config = dict(
    hidden_size=128,
    head_dim=32,
    norm_eps=1e-05,
    attn_scale=0.177,
    init='uniform',
    init_std_down=0.0,
    optimizer='soap_variant',
    beta1=0.95,
    decay_shape='linear',
)
Each number is 128 + 24 x the weight over its row's rms, rounded and kept within 0 to 255. Layers, rows and columns count from 0. Numbers have three digits each. The size before them is the row's rms in percent of the matrix's.

# layer 4 MLP gate, 320x128, rms 0.205, rows 0-108, columns 0-127
092:129100127160131134118121109123086126136121102131168166117132145151125119108105132132100115099172142090113117108135097131130111102124113135092174105076148129154102119163124177169120084089108123132121160136155140089111100124109097111128150148125169176149167145130135132135132093100106107161122172072163144135139135169101103137124147147112127108154088144156121090153134094154129165130135
106:152151152132107169113127102151120145128144101128083139088144117141099078152142136116112103145135157108168104177145095086124133146134134159143115080123149144175130135118157137116085174120100146164139122146085141150119132124143139126143118125066141108122124140164141158154113135146097113074120119158101174097131117100108137158105144161133092089119149122130118112134156134114137152081152
100:104094093142134158131120105112159113122138141119107157131140188125117126140140151105116148164154088086094107121141092139158101098127096156133113161123104151095103133136120153117158151120147168126088126123134099110111065108125113150143120091129160071135140134134162111136139117138096096118115089163138136161133141098125130130103153124159095160104150173135087093087119110116133155170122
104:171113115083101135140108184145098131118146168134154153136113144149139140148111110144126135074121149146122163131139091145096126145127162131155102106107110185102114088125124126140139111112148107117114121128121100131122096156142133096123115123147052128128128101148126113169098120115132150120155130108126158073118134087136140149163090133096143146088110100130129103107149141115152161086187
095:120149116167122154127140131126094121079087143100123126171122168154155127125128135132151123173089064137139121186112118091109122115170130143109122182121122153120093097079132111155155114176102131113133145133079153110169094087144137084126131103131117161088124105158143081136130124102110136140155158143139133076125142107132096125141120121117144124107115127112114154127141124140151135111129
095:165108126114102153167119097145191119135099088146146156128095169111132153082103133156168128165131088124125127098103119138133123150110127172137111096095141143154164141160083073111126081157117110131109116133170088155098090151167098116138114130167135136136097119150127112117126136126109155134158145142167118182104116144091118133141150135153128103127104112099127143121117119117136126109115
103:152102160131122102132151109118145138171113117125103137155157089120152113132134101131112130111188085117089105129144137121130124136117096136100128126117106091152097099075142132094125115149140116135112162123140107100143086115122095105150167122113137119091121137123147138106119130136132188181143123078123133111126152114159106147143128072126171136103124162117113124147180078101130109069132
109:161123190122104120144136114121126117131123181131150141180130146099128135165111105118165115143106081139160161091161133102121105186130104121151075110113132168133121105135145121129135135128119107071105101099123112131124143158107130112117128103132114127110121180118157135116124123095111107126095137146112132138116145069105067103080152090129163116131112136130086120142132111092101130154119
109:163125146130111156140097166126121106089130086135119150092142149086152094122088099155082110095129132122153125118163086173140145142068117144175113154106178126157101140134152099132141141126107109123132095145131135144103128129120130127117119134091109092078136115136111103102114124156126110172095151077129109133106107106121151148130173090151139136087161137134152102113124156131100148127135
113:143134124143163164140130126129140124132086129077111112098123116103107068127176095144119097129116155139112129150107181108151078123134169167112144158118110135118117149155125138090138148098073129115114106159125132159129111144117126138159155166143143105114110107115120105165123115148079124149151138120124130102130129127112073131112134117162153100133119168161075119156123120137138086093079
111:135122148154105118125118114141132148158122141139117145107179140115148108134101084160120121108160115155136152164159118140123138148101152086161159128122129128102116121204140071090148122129128132112116142157156112166117138166143134124114158140111113133148099123139122115080140129156145116102131146148116158087119118084116185137098116169121188054126132166145099134137125140130123131121097
097:180125108139129124129144170102160111110120092131138093159181121148166164116112175122145177116126158147160088096110107129121101111137092142148116155115157084139158193117097113153130125138127120091088148115156107111136118121124120135168095132141156122134147115125114137131112118115139094160109136124131133105102106136160114135185114091142145131099157098095152148107149092102136145088126
096:069131117162119078118113144111135136131099091088078149131115169086112119123148148118143158147100108146121143099122121120109127148131140146089105121141132104133128108110063074131137139145107089137131147142130124122118129146138125092125102121134185123144115151103125136140152155148142098114162123117157112082131109153102090156181143148157140083100186115154101139168151102120123120141127
101:088161131148153128133124127103150061164125108133112097100124131145132097127153119157105129162126091148160106112167133114159117147130155112122173081126106108097144141129092130130118113089156127154120146158149140126101133114158149140115123098101132097086146139139121151140155087146133147105162127116112128116134136152074072114184121121115122127115129107180107143103126144082090140095169
092:156153122088099137156158113139157115116149116110121103117147132157125122123116119083132128117157125095146137163135134127148159151130129121136125114150088134102110161158133172149103166106149159136144131156112097134121139151098128137127174140117136071159123072152141136133154149127101150087100135168095126079130146105099132105100112160146092121077122080138162145143150109177158153110164
101:153080107142147101121095156114105136168148181136140082099147116084164153117141138122157117134102113137148156103094109104096170115110168116119152154152129135119148115083128094123125111105094150122141117138130116112155155149152117117127122104129100124141070141096153138161112095136156132176147165147135135131125130114175122129124119127112145116147162115126164132112096126121189061144141
100:151129152112105129161093128083110127102144130123074128138161141144146161171152127136125138141149112157130126126124146094141098147156160101167122161136108153146124105130133123127151127102179131121122087137164114125139124156097093133085152182122132123103127120151152175139147143183144136131104161078124133148095090154101101128100076134142124133085124145136136105140104131136101078146088
100:146147147144099111128097122153132172108099128126106177116132140174142152135115104151142142132115099146148127132107127090152139125092130114173122151065170123154149161084149166118146093157136135143124137124115139126151133128088166123160173089159119144142118113139139157119111147093064082140139141100098153117123135168108156133150115097169124142118145144087140168128156105120144098118118
107:107087123107135121130098119102142147143101077110136136103115134137140123105101109130139121131112107147127139147165132152112134126097081155134084110132139198101152120112141096151164143128095100138132159127163099117150126124150100082154135139129121143110114098095135147172121124073094145104141129134119104103116102107135064107144145071163119113093157115069129109157151100105106124131122
098:145126115171149103105120095173185115109166130142098108124127120133124127114110125065132063130098133134109111127143109122113101093112125145055165116117096093102140144134151134145147131113116170148103106149149142093116124129091081163131117119139130103107081129101101141152128144119103159162154139108104160123131148123136128161102110145140090123082151155143125159119124094132147106154121
104:105137080131122141125132168087143173186147156114094148119121172127125180151123142147120071098072130129130158172090140124136186155113103141168111119146117129124114113157093124145129095121173137145146140083152175105118104134156106163146124133140120117164120136126104163123101128136105166145122166132145153130145139124114094127137113149133097150139149151112111117171137118112130144137118
093:097148123116111127153199102093148114155122136082099144150118120120122111077122127150115151111119129108129154162152115099101142134121111184131108071153097129162104107157103097129161109120121112169161109157148139132154156117147117105106128081113177123166145123135139120116090085137125143106156120128103115099137141125137125103173120106154119136092136138085113114108126186115162119134133
118:115142084096130147088118141123115118108132146139095135111134126131175074163138121122121139165130162100144108159113101148128134099096071172088103161130105120126108156148102164176103108120148124135160145131177108125124108135138093147151116142139154122125136160131141139112159194164136117155125119126105135119151095128125134192126139122188107142148133100142134125153141132136183108133137
103:124095157143067153133117146107103151116136131142101135155116123145104080138089131138101164153123129116175118120171102130126118138103092155132165117162155170156144105115142109140162121108160149137133146110159115084118159151073155152153113145077146100158129120118139100130095152120079080126128147152134101133133132116157124094098174105124136126110138142163151119114155110145174122121116
105:112115097144124103128105124104131089160165127138118138132115137167143134118118144104159089120088153140136170124107147081159114168138200152082165162142140145118113134148152163133165134122155102161120177133132128111122125117120138118123146123123154101134182159123143135097137133137109108123203114197103128130146143154154158137184145121143152129117117123134126116124166133156114140144141
099:113166118139149132170158121152110100117118125152106145174128133170161143132118146092146119113145120147130117146134112137151120105134118138109133131135073156136112162096151155166123187111147121135134129136149150128121131096134173139134160073144171111113101158170124153146101130115078150111101111102107097136122156174159098173142117127130117108147126121093097165086113121081157130095156
093:115125092115108141150161135076152094155140085149094144134136116118102095157131117128115147124131161163157144175106120134133175151123161104118109129135135121086147136107109160130150139109135094105149138118146184157115120172141062138103120118138135166125117117180123155163108123094128137147151126138099125141129156137133154121155172081144099148133129134097109183135123101085129150127099
089:138111165165142105144090134140097119107152095120099124139124126116100129147118147117137090100169118119132101124125093156116139134130135121120088179128129132137089090142158105129115128122118126098076075113164141131171111108063121150118134148146092165123090106145158136119122179147126125150151152138122109147162118162118120124109118113127134132076122140144153162099127135143118207129172
097:121084138164114090114133148148156167163143104148138157116096114118139137136085104111182128158109186115142131124170102108149153127129139165092162111130149154128108138133179121123105118104108144133146109136135094075123117106131138128173109137146174118085134156148127139134175153146103138102140133083138137097135145186147142118136156135126120114133131119103130066121130099118098087143134
099:090102131132121148117134162104160161116106134144112108089136110125138134142114128171160148097124129144164161118102150160089130128170125175066151122108094125153119099141109142111132099138132102110127167136105088123119150086094122161133095141124071126087147114141123141087074148107128109118127116156169127169126146124106157128164121128123151149139118120077099134158113136091152136132164
097:142125156134101122127124188082138099170132131106132113089123106117124163091148135124138131131152138169121183138110109181085178095107153111107121116139101121111063124118114115151164120113090143139143133122111141098119114125140154121132143104101159118158173128120097104138124132098138165149140125133155092111110164101082125158101164093103127148173116123142130119153125113154123092149109
098:131085108160112110168119129101136142130093099145101107163136120159097136134098152162147145157094132094187135159136143153125107109179134136121127133095115137101152180158144154132161075145144061110097129103181132122149142127140108129157104146116125134111130148082098149130146127122079128158118122129128156115149147110153123088132127099126085123140140118172126141156117136123134113083131
099:159147111090095148121109138140158102108103123120139154102148137148142129112124126142150172110115120143194135098127121100127156149110143160126122167140114128136142106144138140146178109167129098124144141077131140175131167091101089139139139162143158101150139113108129123123069122145173117155153186122082146179136122112124127144153147105165151148115118142135168161144118099096134108108113
108:103127121153143101124141131124098151095150126120139120113103105138140110160105139124134135106134129152140105179129129123159125151125119139103111092171133126092119134072134125127075157119160191168097156109148127119098114133134166122173139134153166101170119130117159130112134110143081111067099183139143119128163099148157111152115113106145080113168145123120116131132140148173115142165150
098:120105150156162120099069161153116158082184114150131157117144139110092162134078134154084142116098103134103122138161122106139093159122138141182138140154162101128145153117115125133120116143132130136140157132124107092085124121125130161138196160115151135121113117137125105116119096140121163105161129133107154119131114089154140115116125126123133095129126110103151072119108123111074104091157
096:147137151112113127114126143117091063101117139109097127137101122122130129132156107116115112093158140096165133168132152126124183088167151146132126114134143118137128137111136127170112116096118129051123116110123178111109122145126160165111092084123134144157129107120103093132080159138172149104172126109124153140053135118107130169147149108130122124114121101110132156117124121141140136112173
091:157123110137155105128106161162136118171137161143075152132155134085100129109111108127167161179149097102120170161148143114115158131156093132122096145179149134080122123153154134147130100142129156126120159091128102130141101158122080175115155149128139140118165117151107111127125155125106125144088104145166159134120131107131157124089109135124118120082127120104118144091161128164111126149168
100:166126125158110148089150128160137176125153131104118104109105105151174178128137107130121133126103118184123139161151095122143113099139137106066114096118159131129168138140139140145157133130103140143111141167094112153166140114082142154089155121145156099123134135097118127126118094117127105143097130102164083101156105122119123140152093159151118109123154189126111147134086125101138125115084
107:099129133126118136125128109086090116120120134164116130106138214163112155136096147109113152118117131124118132129179082134103150130108119163117115157133133138104134144134138126113139058174139132144064158074171140158149140118111130153102149130132153129175109090131147137129141130135105109171160129104138102125150139122065124147165170105135119138140151158118119124137156115143127110127117
091:151127061130121142139144099113117112110118126120139130116117140141096101153144124101139110134125102172139131135100142146049139109124162116136145126138100085119141128157136110136158140143053143145102107099155129129118170131071112136124152156150146123152142121120149127098083157146169178125138084101139106134119178166118155110153142125127152106135117109095135155136091126116105159104155
087:121088125130148139131188152133128132101125116118139114100148142126122141145141156152171160129096107150107106108131147126092136115167119099162160156130141155095100154083102164112175122123121140130123111157135126089107117142082112121120138159141109116143129112162101138135130142164136161107147077153138113115141125162101158096155108129153098153100080113121098161074164072107128145101130
096:138143147154128117112091116120159105140128131059139195151088138122137157099131161123099090143115155144125125144148101129118095135122103167115129091159068136115107135135096147141092149112163131125144136109109145162114128162121136084150107134159126152123162104104168128104139154123112152169121137132113154106077166120118107108129130129128119077108110110161095113156125147101108123166164
099:136147091109138082095186170125137154144164149105117148144098156115123156098108145097166122107118126131144139120109161176149113130145131126115091173116135167115119114109137114124099112104096152157108136143145135150132153177123122137146177119132168089144152102133193115163148143157151117140176094131107154155154159114120132163134106121118131147155168130121152138129114140136114138167164
095:176099099179144117138120119126115088141138100119123096073139121121083137115129112123107185114140165159151139136144168186108120108121099107142101094111091135116145135137127104179132096106145145125103111141139176131125155128147159139165112111118197081131159126121121116106115113119139130122140146104158118121127140152107136143125173125117123161112159142131117138097080105166164118115111
100:143093154137130128143082156148133128145093135113148158141164111142155140197127130114130145084118098120122101136080100119152131138153135152149123113153134099142148143137145146169106137109123102115167120109114111073103085105138135103180140107163142123116116139132143168130175126165124164130117143138121107155168109132127125118129159141130109180087147116157112120104091137148134135160197
114:122108120148141086171125120134132129111087144107068094092136164143111122136109164078079122103133130110084114140103141086137094117123125136121158141131160118146116151186130176148112153107165059093109121130138118134158141123097136102143178137169133107134102140115106106147126098129145133123133090169137134117138114124117136134140125130188134165102106127157131124129139120170149106151122
099:137169165117074087094117103116146098146130162135145118112141094122103153140130117113140097137132108118107131131142116122104147141092144132116147153115155152166109097111096141116147120101153088136147147113171172154103171163117152131083114130160147153167105124159129153102118153108148110090149163131105098143085103115141109116130087170117143152102162151142153186104141110150124120144116
091:123141125123184118149132109147131126159119087162147123131137113132140108138170119089150110117156069128117149142094167136129148131120122091146151094126088144154090108110172160126090137087128156155140131179121168108102108135108105126159106144091112145108149071136094149110097157117139135164109118087106144130160159110115154121150108161122110119134091118130153135145154169147150131144101
106:077137103135133117126106134113119096116108137065151131126149172122103100137155118119119153126134090115113139129130096111131142118106108103141139149124125104095090141088100111092105173100119159080140130101138168113147138065057142122150129090155091100152107109085133155147101130103100130153160099126159143136167124138122089149124123135122121104102128119139099129137159121165119171120131
110:110161128121163093123140146165107141134169117144145147131169155133153119111115069085120131113158123103100141125189117130120149129078101136117171137127171097151090139133101167051119130114107145134168115127093147117149107147116122115126110105185151112114094128081135142160165141153120159161136142145111121137127165118124097114103119122138141116092135117144130154119114164140133130106102
101:125112137098155100142143162137108085105145120102103180116122115147148165125141160145136120130147128123136105159137119113106104131118124116106162142124140128124097137093114141137167136155160149175100202144118076093134148101157152128120103101141097123113108075104140147136134104101075129172146147153115145124107183144114114123150094076165143139121168156128150112145147124120144107133098
090:134153113129133114115110153129143153122168131148185135112103104148130115150097106088141143110090130134132143140118110106128157119171076107114166123135147132126132102120111170137107106137106105147124180158113163152115135101147089117129138091163186166137149117162090104107154174132151117133175134089093116134145147130124133135112081154127146104137160122093121155122109097125096137158179
100:152155106141120137131128131128156110185100118081077104111110102151098061129133078146160086149113135157140135152109150135144143155114091148133134152113147121167113121138159126117141121115113104093117151144138146115084111115143127102129173166097156113119148092113141136146096085185134129142136148153167107148125141119108124135139125098120137137178140097149142103143151163106146131182135
096:134157117117129106117144102116140106110114162082098119141132124103107121179148146128116120081127142115118107133133099138105143097149134127094107114082108113146133145095101135167109142096124175118129141160161089084141152145111140088121127089142128141089105105096078144119126093132109171179093160126130124119122075114119158151113105135152145087165146111135096155179107110096117113125130
094:124101153118178160148100147107050128107129146116110137126119122166128091161142068121147111136117139140157127122148137098086180117104103139125148125115149145134185101106132127139104130109140129118167118128145103104109126141152155167094126159116080119132113123095159103119109089138109123157139129097134103119133137193135120117153147148124168109154189132133145102121139148100123097117136
111:169150123137148199120162141133100114119125125135125089125158107130125099126158121107150128097132112104111107114096089116095150126135159135107153098135131121166140095112113135133111145135105137102121112131150156146128121132149129091157144139096142186097112120161192114129120134164134143123141147132152130112129121091108096147124098157117151185155176166097121144140143138088109051139131
094:143121148139122112122147130117136117166134123106135098152142124102123147131144085108125121136135159140070110136146160094129103120154129122125155142095126130120155160118126127093112161144118115140129108154152163091126145049128178127101130102147172103137150160135122112110112102144113144128177141135060193095109126131120105089162151141123146123134161122117115114075095127122104128086168
100:171096085147102178140087157151145158117118134160122162120116134131117094149104142187117120162157123137156139138105154144111119111112125162140105133145176157121095105128138145144130101137185107091151140141132129136123077104119125118136140122103103106128156154138095139113116125108098132145166114130141103093130150180094126146137119141114136133166138131110118065152153124119151146076179
099:096142102132077150115135102167094111098120133116135136125176096124145120105133140165151139136147138140182129106121114121090121108184184138104119127117151129136127129144135093128149100136092114168129095166125081142117101137158124153129153094133142146131094132132145111169140098124155099128168138139123117095122140142085081111144116120078124137092145093099076090135127103167129145144144
119:144168144132104126128109114136137132140104116106155104125155154162162114118162122107125129126135147068116054143074097132112142107100139121153118146140129124111085118113124152142140099107130154099160130150145138133115102105109147137152124168137095104125083113112152128112130166108142161171122149086140098121050164103144120132129146125126167141094129146137135104117091153152102163144081
093:118122155138083115130163140109129151154147149097130124132159129123158138138112111135109162110105141140102148160142118076147092130149142095120169096070125118115132128141078116126139153102114095138125153120116115102148104144139103166171139146101097157119105138122111126112138128121113106168207091135141140139107105094133121123158157124121136160136149113165111181148138159177181103153120
089:182146157127161175132110144112126148132143168126147145088119107158137139155093145114060166130135153164155154147137103113175142141132129145150114113100138133160142153137136111106124105147135099125165163159147091095121115144115174110148128152123148122118179161157087138103121112140091078156128139117110177118114127084175125149135127134117127127136131132129122119136108166162105098155149
089:115152165129126096143152114168113153152136136113117142124142131110154120163145152123144123120133100140114135113088122084125182108144127120123077119194149134147146115085084153118172135124159137152134132120161112144118110126091110148138107139109156114137073079147160156125161110129164140155136093141146121091131145154085172098135147097105164116194138123125137116120093140113143101125134
092:114104135127145137109120104129148104140094125167169162129147132145126130150109116119172148118117115119082132125139092122129181080119118100149162122096119135111111175133195123104136107164077086151117096101113126121108160148105180146135143108135117093133114106115129125114187133133121111109177130165101172139155135115151160129144105128157163129143087120133096115090118120100125132133100
090:145152140137142140130122089116120165130146114146129130126129152086138141086085162106112120108087102126146128128120144108145153124156144142123151144138131179102108185140135135110099148119121144164171145146129139116122146096087151120140165156102162145133083151167173155114109110117101080111121112158098102108096074144138086116130115170144102098092124086095153141157104120137101132112111
108:131120082152189140153074118129150128149106122133146096107141123129124153135137123117154117149156127105098116104090119165138139126186155133149099143126139099101080114151129098132175092123101143082109130135142119129114106161112121089133129111146156113169146144120185146096118138140085168103148143123114084113163101087149122124123161139157157151158152150148098128128095133098108142140113
103:149133158123124139115175119108134120131121145079157112127099087189145086125100103119110125124126141115123105144160107142135159093124133146114146090081153119114133136154078116095113182106165139104153093101158113090105155147133176093106171111140123123101113103122130109117111132126142149168097151118165141086104145142126151125152111099108120156143119133099119125150167110092087130149108
095:099113137148136091133143122133174136119164161113154158076112173154118124161141159168156159121144149142177101125093133131151179110132118132172115131166130120136108116093143099124109125139110131128137091137145163129106090116124098162131134127137128120122142123209080141151145111134174154112123130095085152143126132163120120138184099122134118102100167108138126149121169113124135126117121
092:129135143127109166122133115147107160097154117138118123110130105145128183124119106099137109084142089108141110117178137119094101154097095116120160098157121151099107092155096139121089153100130123118134125168123113116134149124145139146118109118176119064067124115095126156117114146133119138162125140110138145164124094073127091117076077139104121130113143128139091091119136120092095122137102
097:126084094151123100147117148151162114133139124132100117121174140147124132140136137108104130097153107085160138103142124138136093152143119110141111111070129108135144091110157120114108093137180099095131196119157106119157152138103113120124126135093116155102100139116170131133145133120122162143097111140106137153116083114147069150160113168158119154123157099138121116073105117077112113153119
092:126096148134130147101103130131110136114112133148127112122113143138091112127132137135104172102124140134176118105127119141110169119133087089131147133154191140143163171123136121107118152121126114109133141144091138144106083140123108098165146193149125094169091118095140159147121104124118135130190063139158120125131120117163119153142165155123160101078122143095127110124141163137160109141167
093:183129091126122107143180134104112098141190143104106151155135120088137099115132126082104132097131126144122156145118126137139154132125139138127115167158078108148114140140117155117102147100102138117148134091130138148106075140123100120067118115111147120125139113117131100116129103112118114136083133158123100109151102076180177116132119113124139169163156137146112179121139152170159133123111
106:144136098085126145132111115134094157142121176093120096130136121142128120135104112122148125107131087144085139166107126136148109117170138155136115094117119157137148127201100134114156111121182103149089120106105097127108112147136124132155112103162143103114168143130149143134118163090121114109179124160142144165106162085110102107152087146101133102179146140084126118112167113118126127142155
097:147109107111113181206120118121183142135135133137114117123121120140136147163135145145068137128146103124111127129134111117104109106142125135147139195168112157129120182115140105090156167118141113144155135125143169119120116139131098150153164154142105134123110141138169129122129098152121112150125149140134138128143122084150163150160122139175109153140131081118140153142150189173137158155114
104:164149126142146144118138110148178139133095107152119120071106172107125115142116057108129156119162104111155119155126097109079134151102126150127104103149110136140121097168149150159136136127143107112091104131104105122104123118148121135116123159146133169091085118111135132126134133154146111167151111112153164132117164170144138123153113102110164122137102160097136086140136186098147083118106
110:148131165136090095150108129092121136133135125106124161105091113135157131113158159131123127087121112114150152132119115118149122119158121096150130159132156130166157116128143139097140114074137117104149174116117126102118131154099146131105139141092104154149071131110123140057116134112105145139138094144105148147140092138155150144155126159100111185137156120122102155171151169144189092097120
105:078112103109148140150128163165121132158138133090170134126140157196126109119085135135118103131180182152123110118155109105150064162084101142118100110075104149116096119088108143179139104121140165110146140152105178127112118158126141120127131094107162106132138117130149114148087111121136120157099154123124119124118079121119142132093154128139118136153116137125130126135107105110130109143110
092:141150139158127107172117127080143143171121121121101124147109139114171132097099100129117086128146147127072127102099126103150099139082124132150129117116185116144146133157122137124142124097110114136160116125084137178099112119135136087130149086093120125144092176115158148139133131144103138107081158100097137109143089091085115145114143123100174152123169113125118119161141140110166128146114
099:158152144148122162109127149120130176134131150132124145140101127133106125119137077145144132155138086093144144168131167127064101103127145140126105152125137144131133108104150146106139117105130100155128136156161127139091162083148108102149172124122113151136151130137137108125130134117109081112118120142133069117085149095110148129077098123129103056107147142115139191131119082130100096129133
105:099157094158107113153173104129137128110174158108134135129154165145142124113116143127191146161144164112145139149115106120172114133110147156144159144137132145145120099109136093136116160126115113082169083127140108123107140133074110116135074119118123117157119105107118110126106109128180155130124098088143145120094148125115074098174135152141141115126161115160082110133100120140139157163118
098:125159102106170118109136136136142128139107171112137166171132132102092054134117166129186162120093133136088143125143164090106097100151157122136124174119101171141112131144139157182149145150140139122150130095183108127132145154101159125113133095122139134121144138130153146085114128114161119147110132108162102110145110123106147113127113102128145133159118118155129114099114095123115073156122
097:170131131130115160110107165155136147116159189104110104155143139118135156105107149147143132089130119126144151173164143119154094119153167150123129146142152177141162173113064162159100144140123078119149162090118119079110149123124150121112128109126154129056130123136102125138109147131136107147169136125164101162139141132134123145111112142136113120135159159138107109085118100137112105119147
109:067128114142140125136127139136157116161115099137109166137173157157113084126165115128114117124151134155185102160106131121145127109128153110124115172098138132124096141139094139130090108123092138141155100110184172111143107111147117111135117112133133144094106130154131114104146119141215148132131154118087128122115129097114168131105127107127108115117105142181110104137112087099100101117165
107:106100114171137112111108078126122170112131139109127185137137156096119129105135135116142116101126100157103147143121159132150125127115097145088147116083151145192125111108141117117092140086128110152123103181136111120120065125099103154094138103126125137129077126140132087120129122136124142119079118133121101113124101139187112153146124115166126094159149130106133084105149138153120157139169
088:146176098169097145098155112165122117104134146149111120078141137112133077139131116120116088133122130156143142157122113129120157110118129122162097109123108056131123149103152094129104134163112126082113120111132075121136137106158154123159143138116129079132105130117132120160132105186116140134127175155115119118099126166127130148123141089111124095155132140112101116191149138137179118153159
096:162112100109119124139128143102153152119173131114112055094165122131153156135087152102114113145127165157151119138178061160092122109103095146131138173102110117119151101123098131148088136124136193093136113144130131173153137126124164159112108126157115090098114159147121120147100139139119153138083178130144158107148118139113138141123119127152159113112129121126143115138094131132135101121133
106:137155097133115133147119112104159110134133149142146148087085121179134147155117141150120126139131144163179114135115122166134140151134127126163145162113110102141093084157115138148133114110139064098133150119124105123195147137115124119116142072107145136157127129079118142113101139133155148150115128150140138135183153126103116064123146132133087104129148160123131086125099112117175175116141
095:144168112118111174172098118134122159125111143093073131075145087135108105168142135140125101153100102173133069173120148126100103130148160109142144097153140123139133119097155135168148105135131108172138144126142123099120125137135133150102106090134168129174148125109122172143103150086164150130109136131129126184164115151119105117142112141142119123098126107118131148147118141108112094146167
098:102122164117147122110167111123132118136166137079155126152145137112125149116117159116148116086150136161128118135120116120132138159124123148132189161165148130113116124093084132148091151174099090138173116131116126094134129085173160154123126113080146123116114074126160151099148126129137110086113197161148111138118144112144144147100118147090164140157136173151105130149149124114147138127120
110:096117135121110140149085145158138120126092113108112101147130154107135193161106114137090129135127122119112154122121078146144097131153154125122170120130131119132151129121096161136144129148115096136131118159152162056115111160118117143156135140115148097137074113129140102130175134136128116120122159079109165082087142127139144139118175064097128128113127094181152116126148126167137120125135
105:150159140118120105105114121125132144069127133116094107088146133100148149129100147099129088131116105125154188169117103168123110148134135153121126142138078138089135150109135108194121176106155120118155144093144128114107128155161132090145125116129131115128132192106125141145162153111144142125127166160126100108079199159093132141140132147095145121127125133162132158128128149138127106111136
104:133144115112102104074114125128144145125071146105121148151107164084143080102163159121082072108126118169158137090109129075152110097118143134119127119120157146145128142117083098108149148099114107122160108096140129121088128098074131121142114137092090087137141114107148138124113109102107079142136131132116122149135134121134142133153125125137151096096121137181136114158169111151121091130121
096:111116133155124112121194170113129138127135103098110127086130077128168111130147054139143136121145116121121129147117153106153117145125156140112146122132106157127110109164111125146162155079087147133075101160169125136113141144198132073138106083115148122115144143132135132139127122125124113149157087141126148119113125112085093112124134115137138181127157146153125171098114119119156135102121
116:126119120189173088145108140106130129100122114144128121068135119155101100154130127139150131151107154109142200138138144135114124122117110133117098144115096152137085137160091119132121178077140137112155140112161122126129136184141111117127115146106176156127159093129134138155145098112128129149140135168118140144137089125135122139139162120154085132099133110121170061171092139129119143122141
092:132120156107114116093150158131157128095144179085141158102118126146158127171138116154117148117106116148129166128150161119161125152067121169125112102111140175132160133071122133083142124104129139113111138109135133095125119169163158097111136093116161089136133119132140110115157127147138091176147175169146161144146143095125140109131154133151161134118146135146139110129119134077150154125164
113:149110118138094144120076132144135134109116117130107113181148135148084149115153096089132134186133113149148101132132138126163142119107170152121189122132135097132141090106128151084177109095140179156080101118137107120141120104113155155120118122128127081126090118164124096117133118125146123111141134116134118168117110134104087149101065129122124079105125128102155093107106118146132115115114
093:170129070128126114120169160089126126130123130119083134105154125186114134102129130090139136135090170167141130124132121115135170135135105102116144131049132157147135149122126148148154138117146113113140142121157148073135076105097118113093096125110135144114123137093117109144124096091144136143149117170166109130114136125118108131134134104146132116091184114155178101120097122151163151137143
088:137127129103174092136115104116106149128121102107141136119119134142090149155135143115129165130108145093140143140088125134081115153114154136125103164155113137133136171088128156121105126131120174174155099151147134127108114149118115182129139108116149127152142111096174125127139175135152113166123126146171073104120104117153077135134112121095160164170119132176125109160168111115112180105115
098:130135160133098120120160105179119125146122125142094162097116134149146146105163143121125091131117111150127121135125151103110183121113119157108163139070111092099106148093133121120137099125130094155148111150096164105130084120118111099172163117130128125161108140184110164157175123100110116131097121103097188121132130111119148145152080147110108121093160144135140139161142117144117082145137
086:108158085087147112131117131133113113137176138153106117133084113181097114080136114132113129155138128123128107093106153133126127155120129101155133130129154161136169172124110157152098118111122143142141116150120170152094132161131132118162096086170129119161138074131140095136145153168079157137109137124101155147152143110099152114166139113084126136155101133079094157132120107131167113128153
096:122100108083102108170129103123084127105147121134117108139130149112153158121102157136160169134161144129129131135175108107119136141127112131162107127138119196141159108123132150136139192135108118147128114172176098082142113161111150115119123134142118159106139151148125117175126115165175134101134106138135120075140087140135119134117165113146150175108164109145138133130099118097136085168135
105:123089132133174139126099102159115128108156135140118111149099147141120125116088106134127156119127157119163130120179141162153136090096083145104100138104162137116106135066131168148143109146111119097130142101124162122122105142132143141140107134097118098141104139098134128110156119200130141124088143103162117109097120135137109113094101113094131118086154159099084131114145151102120074175112
106:123104092115113084179081103137099149148129133075158136118110158127134165126096130160125151141125117121117146131135099123145125138154128185117163180131070099087126157110092086119153138089125142124143125105124076106130115151137150168116132146119152068107100129117146144115150096127114110125120112144106139163101087122169161126133105135089130113134146115098100146132100121155111133117115
089:179187122116105234129115159117099140158141105107147120118150123161123163110120115117148082129113102109156107141108137115113128111094121173100124119092109108101149111119159185145122145134134147104145121107134115097119100125140126118124104131102150131168122122096080150116111131123108142139137125138135118112176114110119153131115069139129170138148139147097150142118140098148137154154097
091:135150134126131157122130108115138139145141114117104077126102140171100111104116095100096126138084131140128072132134129150071138151190146155123116120168118107078114129162121137121152122102112146150151114142139152121123141073139136120104136151129135139108112123113140180106085106106103114169148123120119173092092114105142127132129131118155168114136084093128080105130125118088146145075150
096:124120138147134124143142112137139152158099118124116159110158188068118112138092110137080085125166109084123120125136133111139122133083116151120124137095123133086142166121096187189133155155149133160143154104140147113129069140140095078166128152130135134154147109154159144129163112147127144087120151138106125153143085113122135125157116127158116121088125127130122087112158132138109145157129
092:116115105151124117116104109121117144102159091165104128124106083151119189096154111132105114139162104136152131134104131118200139125114188093131128125141136114147170126180131125116121128093147156128183166124125086121096152136126121182150128161114142110122113131150150157067128114110151152140131097103129151105086152115123152101143148102103130127118129091117135141123148158139127156129091
093:116130173139111064102126148130095099117137137124079151134122098116100098115141114116132092108122098147137097106133101136106102128080107122155117158120104154124149141116164127133119146061137131168102151127136135110144119115092129106122113100136125069161164109132128106132142126156100142116150118106142144119158071142115108177136137079142085160122137121157140134098168113120110132169172
079:112161133096127169125121119113091163167108116145113124146150110133136129146108136132109118152143146174157112100153134102133098133112125057161106126129100113125101126137189106150085112125129097104083094079108177105114127124129111131147100163116082088102124145171106133149124114143132156090145120112126145180172154119150144109115137120103117117122141153139126157181109159112126143119127